config.toml
num_hidden_layers = 11
num_attention_heads = 5
head_dim = 32
vocab_size = 2048
qk_norm = false
attn_scale = 0.177
init_std_qkv = 0.0395
init_std_o = 0.0
optimizer = "soap_variant"
beta1 = 0.95
lr_head = 0.00562
decay_shape = "linear"
Each number is 50 + 10 x the weight over its row's rms, rounded and kept within 0 to 99. Layers, rows and columns count from 0. The size before them is the row's rms in percent of the matrix's.

# layer 3 MLP down (transposed), 640x160, rms 0.175, rows 617-637, columns 80-159
108:53 48 78 33 57 62 61 52 44 53 51 62 53 63 56 38 61 52 56 40 40 52 37 36 34 43 31 35 60 42 45 48 36 45 62 51 55 58 42 55 51 62 46 60 49 49 55 47 49 53 61 57 53 56 40 55 38 56 38 50 46 50 53 47 53 44 63 61 50 53 51 31 55 45 37 54 67 42 52 43
091:39 29 47 43 57 47 58 50 53 54 50 51 54 43 51 35 47 56 66 72 45 33 72 48 49 47 61 39 51 49 44 61 57 47 32 46 48 50 49 59 37 45 43 45 44 77 43 60 44 37 50 45 57 44 30 59 56 52 37 46 47 61 39 67 32 36 52 41 58 36 29 68 38 48 55 51 68 53 41 34
074:48 44 53 47 41 57 49 64 60 56 54 42 54 34 45 71 53 58 59 37 52 70 39 71 37 44 55 50 70 54 39 63 43 56 50 30 57 58 52 58 35 49 41 48 49 55 41 50 47 40 56 49 52 45 55 57 71 37 43 69 46 41 30 50 52 48 52 58 50 52 62 27 54 51 62 25 47 47 54 43
098:38 58 55 52 58 60 44 49 47 64 49 33 44 55 53 44 47 51 29 59 48 59 52 40 51 51 64 50 56 61 45 51 49 43 51 50 56 48 65 43 66 34 52 28 49 60 62 32 50 54 50 61 72 38 50 43 42 47 38 45 61 51 39 53 65 31 55 41 56 30 50 60 67 29 27 75 42 56 31 34
089:39 49 58 33 57 53 49 59 60 41 51 59 50 60 55 43 55 58 64 55 61 61 57 37 58 45 56 36 57 38 67 51 40 45 60 49 45 54 48 63 36 46 57 44 64 61 59 43 65 42 53 51 42 31 44 40 42 36 46 49 54 46 69 51 53 30 47 40 44 29 51 60 38 49 59 70 54 26 38 49
117:31 50 52 45 48 64 46 41 53 67 39 51 46 70 37 50 54 41 48 57 49 58 34 45 56 56 69 43 49 54 58 42 48 60 53 62 43 54 73 49 58 68 56 51 44 48 58 31 42 57 63 65 62 40 70 62 55 47 40 59 43 47 55 44 51 33 73 64 42 53 43 62 52 39 53 52 39 57 49 47
105:45 63 61 45 63 30 49 45 53 68 42 32 47 40 50 47 41 36 65 40 47 38 56 40 54 56 75 54 61 58 41 56 51 53 56 43 48 55 57 55 50 65 53 60 41 82 38 38 54 57 32 56 46 50 58 43 50 65 43 38 51 48 52 48 17 53 51 39 52 45 54 50 45 60 59 54 69 73 53 39
093:59 48 65 56 61 55 54 47 51 51 46 48 54 54 48 51 51 55 41 41 53 50 49 56 54 66 45 50 37 57 52 35 50 35 76 46 42 30 51 57 32 46 60 46 70 52 33 45 63 56 41 79 50 47 69 52 53 47 52 55 33 59 44 59 54 44 60 42 48 36 40 29 52 65 49 31 51 46 41 60
115:39 52 51 41 51 51 71 47 38 55 60 43 56 51 42 62 33 55 56 46 46 51 45 36 39 44 44 40 68 48 49 41 62 56 63 56 33 68 54 55 49 39 66 47 59 37 45 67 38 50 32 33 47 55 52 42 52 58 60 45 56 40 38 65 60 43 48 44 54 38 52 66 49 47 50 65 49 25 51 62
100:51 46 49 49 48 69 71 64 53 48 36 53 48 45 47 46 40 64 59 44 54 33 57 48 50 49 52 54 78 61 41 51 48 57 35 52 53 60 45 61 49 45 46 47 52 50 54 35 52 49 38 62 35 46 46 58 53 71 39 46 50 50 51 35 30 58 46 40 52 51 51 31 43 33 48 36 25 47 54 51
097:53 67 53 38 64 52 53 29 64 54 47 53 81 46 61 31 45 47 46 60 47 67 45 52 38 59 45 54 52 48 46 58 44 54 39 51 53 49 57 47 52 62 43 46 44 62 42 43 43 48 56 22 54 53 71 58 49 38 40 56 53 62 75 65 52 51 50 21 44 40 31 61 62 45 44 65 61 44 66 49
094:38 48 57 62 55 58 33 47 40 37 58 79 60 49 51 49 38 44 42 68 48 58 50 47 53 52 48 46 68 61 38 54 52 75 56 41 30 49 43 33 55 47 62 41 53 61 49 47 46 57 47 66 43 63 54 44 68 43 72 56 65 36 51 42 65 39 50 50 70 57 53 37 53 62 44 56 45 50 39 53
084:54 45 47 61 43 45 34 54 61 53 47 57 51 49 40 53 55 54 57 48 40 42 55 53 46 61 10 64 53 71 56 49 47 30 59 71 78 65 73 42 54 59 41 41 55 46 46 45 52 52 37 45 37 49 60 64 50 61 63 42 66 53 45 42 61 53 28 57 66 34 65 52 48 44 47 44 57 55 52 65
119:52 57 39 33 44 61 51 48 45 49 45 39 43 44 61 68 65 40 44 50 50 53 41 48 48 49 54 38 68 55 38 51 55 64 30 55 49 52 57 59 65 42 66 58 50 31 53 53 60 36 46 50 61 30 50 48 51 64 55 41 51 36 27 37 64 56 60 56 62 33 41 52 53 68 71 55 44 39 47 43
094:53 57 46 61 49 58 68 45 50 39 69 45 49 54 59 53 56 75 49 19 37 55 44 67 57 43 42 52 47 50 44 64 60 69 41 52 57 48 47 39 59 44 41 49 64 49 46 50 52 49 38 45 45 36 38 52 49 67 66 54 69 56 50 62 56 46 56 39 46 52 46 61 45 59 42 45 41 42 48 42
105:58 44 42 54 27 54 35 59 34 49 71 63 50 41 41 50 50 53 38 46 47 62 70 50 43 51 48 53 53 61 64 43 61 51 25 41 58 39 50 58 43 43 63 49 51 37 56 55 58 45 64 51 43 46 55 54 44 65 39 52 45 63 68 41 45 33 43 38 45 49 55 53 49 63 55 38 52 37 46 57
098:46 68 52 55 47 60 58 44 49 29 43 58 56 56 39 43 38 43 47 64 38 54 33 68 37 36 41 34 59 55 57 55 56 39 53 47 37 40 68 52 33 70 55 63 51 64 46 33 44 51 59 43 48 44 35 70 47 47 41 61 48 45 45 55 50 56 57 48 41 55 38 55 49 52 48 47 50 37 45 63
104:84 44 57 52 34 44 60 38 36 38 50 40 48 41 47 31 65 42 58 46 59 69 52 52 59 56 63 57 55 57 40 43 35 37 61 44 55 48 67 56 33 44 41 64 41 48 24 31 39 46 46 57 37 59 40 62 40 38 56 50 51 65 67 64 43 57 52 51 41 49 63 59 53 40 46 64 65 59 39 47
106:63 35 53 58 46 46 48 55 53 64 59 36 63 55 27 36 55 64 54 78 59 59 49 75 46 45 40 47 47 44 64 51 73 48 42 48 50 54 48 52 45 48 31 58 60 51 58 51 45 50 52 48 45 53 47 46 51 44 64 48 51 38 55 63 62 63 61 56 51 65 46 53 21 55 43 40 55 35 63 67
098:51 53 56 59 46 52 56 34 51 44 53 48 59 55 53 67 51 51 42 65 40 54 61 43 40 54 60 53 57 43 38 42 57 63 61 50 57 67 44 40 47 46 46 50 51 44 39 54 51 39 64 53 55 39 59 53 53 40 57 52 37 50 44 49 42 38 49 60 51 70 78 63 41 67 62 46 46 54 52 32
114:58 42 70 62 59 78 34 47 37 46 44 45 56 49 55 42 48 31 52 59 42 46 61 51 57 69 64 43 54 61 61 48 39 45 49 40 42 41 52 31 57 55 58 43 49 29 44 44 59 55 39 47 57 53 32 50 62 62 52 58 67 56 41 49 58 47 44 44 45 43 50 43 60 51 63 46 63 53 43 33
# layer 3 MLP up, 640x160, rms 0.221, rows 618-637, columns 80-159
067:42 52 38 62 56 45 44 50 65 43 47 46 44 46 45 46 45 56 58 42 47 44 58 57 47 49 63 38 50 41 28 43 43 46 33 38 55 36 53 52 69 46 47 60 45 46 54 58 63 52 36 63 30 40 45 58 47 66 38 60 48 51 46 53 58 51 55 60 51 63 49 43 51 37 50 57 35 79 62 48
081:62 63 55 61 44 59 44 40 54 54 60 62 51 40 61 50 58 59 38 71 56 45 40 51 61 30 47 53 35 49 52 50 70 51 41 50 51 38 41 55 63 54 26 38 52 58 61 60 62 61 46 42 41 44 55 61 53 58 44 47 43 59 48 48 66 32 50 60 38 40 52 38 40 48 42 20 58 47 75 41
103:55 40 43 56 60 44 50 38 47 49 43 62 62 47 57 54 43 48 31 61 40 51 48 61 63 55 52 46 33 56 50 27 53 40 22 50 35 43 54 46 46 43 55 56 52 64 54 32 48 48 58 34 67 52 47 45 61 46 55 23 50 58 60 40 60 70 45 48 56 57 67 57 42 38 59 58 58 33 50 55
101:52 64 62 49 47 52 53 58 55 45 41 49 39 43 60 48 37 46 47 56 51 49 51 37 57 46 50 31 47 64 49 45 59 54 55 53 60 61 58 65 55 55 52 53 46 51 63 38 64 52 41 60 52 63 43 29 37 52 40 54 67 33 33 51 34 52 41 23 50 48 54 27 62 62 39 53 57 43 55 54
108:38 41 52 49 49 55 38 72 52 69 55 32 48 62 72 30 57 53 57 54 54 74 41 47 53 53 33 56 41 53 48 37 49 37 49 50 55 41 51 41 45 74 45 49 48 54 62 34 49 64 64 32 44 52 50 49 43 44 56 60 34 39 52 46 48 59 57 33 44 36 54 53 26 44 58 46 65 49 59 52
105:43 56 62 52 53 66 48 56 42 48 54 36 66 42 40 57 41 45 46 27 40 32 46 53 54 64 45 62 53 50 49 49 48 45 44 37 37 44 32 53 42 46 60 43 53 69 56 51 51 52 44 42 67 53 50 59 58 47 53 51 31 42 46 47 40 52 48 53 53 52 51 55 52 64 30 66 39 69 61 56
087:40 39 38 68 54 39 50 49 40 41 59 34 52 51 60 59 37 62 57 61 64 57 76 51 31 64 31 30 48 54 61 45 58 29 57 54 55 34 43 55 48 60 46 41 53 72 64 41 42 55 48 50 24 46 71 42 49 34 39 45 52 55 52 60 43 47 52 51 46 45 53 51 59 64 36 32 37 43 46 50
095:59 58 46 56 46 39 50 58 56 60 44 55 57 34 43 43 64 30 48 52 39 46 54 51 63 29 33 57 53 35 55 30 39 26 56 57 44 53 43 45 62 63 37 34 43 58 51 57 50 54 49 64 57 52 56 53 45 57 33 47 46 50 60 51 57 56 42 47 52 49 71 51 44 56 48 25 46 48 62 47
104:58 41 63 55 67 62 51 78 35 64 47 59 49 30 66 59 53 47 50 55 62 48 44 60 44 46 48 49 61 50 52 47 48 49 50 50 28 40 47 47 51 61 45 45 69 45 43 30 50 39 69 24 63 47 53 47 58 58 62 50 56 58 63 45 59 31 47 54 52 70 66 44 50 39 50 40 51 54 68 68
101:43 35 62 43 49 52 52 47 47 71 45 61 58 59 66 56 35 52 53 49 64 53 45 63 63 64 53 52 46 39 50 46 52 52 59 72 39 32 44 73 51 67 37 56 45 48 57 60 35 59 56 50 34 52 56 24 56 53 38 25 53 59 58 77 64 46 53 43 65 52 46 48 44 43 66 53 37 45 66 45
104:52 51 57 45 58 51 66 48 46 69 41 58 32 49 72 67 47 43 48 37 37 48 49 50 72 42 40 46 39 36 57 32 67 50 40 40 32 47 27 54 46 65 37 44 37 56 60 45 57 66 37 43 26 53 70 53 51 43 52 59 38 55 45 49 35 58 40 42 48 72 63 45 40 53 54 26 52 50 46 40
108:46 37 43 45 57 49 34 78 34 51 27 35 54 62 43 61 69 56 39 50 55 28 41 57 37 54 47 43 61 58 44 41 35 49 41 52 42 47 65 50 48 49 44 47 57 41 42 67 60 44 49 56 64 59 62 44 49 57 35 61 51 49 54 53 35 59 59 57 49 60 54 49 54 48 41 58 48 46 44 48
120:46 55 41 52 36 64 60 34 55 49 52 53 44 40 48 54 42 52 54 50 45 69 50 63 53 74 28 57 55 68 61 46 67 36 35 55 49 49 37 47 58 52 46 66 60 58 53 58 39 44 47 47 53 53 50 46 47 50 70 63 41 49 68 45 68 49 53 49 56 39 55 54 45 53 57 61 49 71 49 48
102:38 62 41 56 39 51 45 37 42 48 59 63 27 49 67 40 40 47 50 40 53 40 55 38 69 37 49 39 44 39 49 45 40 46 42 47 57 53 24 44 69 59 30 37 64 36 45 51 57 75 40 49 41 46 45 53 62 51 59 44 46 51 48 63 54 42 46 57 41 57 42 73 56 50 45 54 56 39 50 63
116:51 55 44 58 40 49 59 38 47 62 52 56 60 35 53 55 49 52 43 38 49 69 56 37 48 53 43 57 59 49 51 46 53 74 59 63 51 50 45 58 46 25 42 64 46 76 68 55 49 41 48 47 46 54 40 56 53 59 53 51 31 51 59 65 53 51 36 48 60 68 48 50 47 62 49 56 49 63 39 34
109:57 59 47 52 47 60 52 73 81 53 53 27 59 64 59 63 44 72 51 48 61 53 43 57 66 63 37 61 39 56 53 21 49 52 46 43 46 55 49 50 54 52 51 49 62 45 49 46 49 48 34 46 54 51 49 55 45 42 69 43 55 40 54 46 53 47 53 39 51 46 69 51 49 47 40 35 36 45 53 48
107:63 24 39 66 34 37 57 59 47 30 46 43 27 58 47 36 64 43 61 49 50 52 35 32 48 59 44 47 51 50 47 45 61 51 37 62 55 37 61 41 44 46 27 62 47 38 56 44 52 61 56 56 46 67 61 49 28 47 40 43 45 46 55 57 45 55 51 39 45 48 56 62 49 56 38 54 63 67 46 54
089:42 48 39 61 64 58 40 51 41 61 48 49 49 49 47 34 58 36 51 53 51 54 70 34 64 42 50 47 37 45 51 50 47 47 65 52 45 45 34 49 67 34 39 44 60 34 45 45 58 64 50 54 68 49 28 63 44 56 33 68 57 36 48 55 51 60 73 49 44 61 64 48 50 68 52 41 37 55 74 58
118:57 61 45 44 43 52 53 49 44 55 63 48 38 39 50 52 44 30 41 37 59 63 32 51 27 43 43 58 49 50 50 49 60 48 67 45 46 50 42 47 39 52 62 50 62 47 34 70 30 45 62 58 35 69 48 44 58 45 56 35 36 41 64 50 59 60 45 43 51 77 53 46 51 46 43 51 57 64 41 51
109:37 51 65 44 55 69 50 56 65 50 41 47 30 53 42 35 66 72 41 35 58 46 49 57 49 53 51 57 52 59 47 46 64 58 47 55 49 59 48 46 46 59 37 43 50 44 52 31 61 59 29 66 57 50 49 52 47 43 54 71 44 28 52 56 63 52 58 57 13 41 62 60 54 45 60 53 47 52 50 53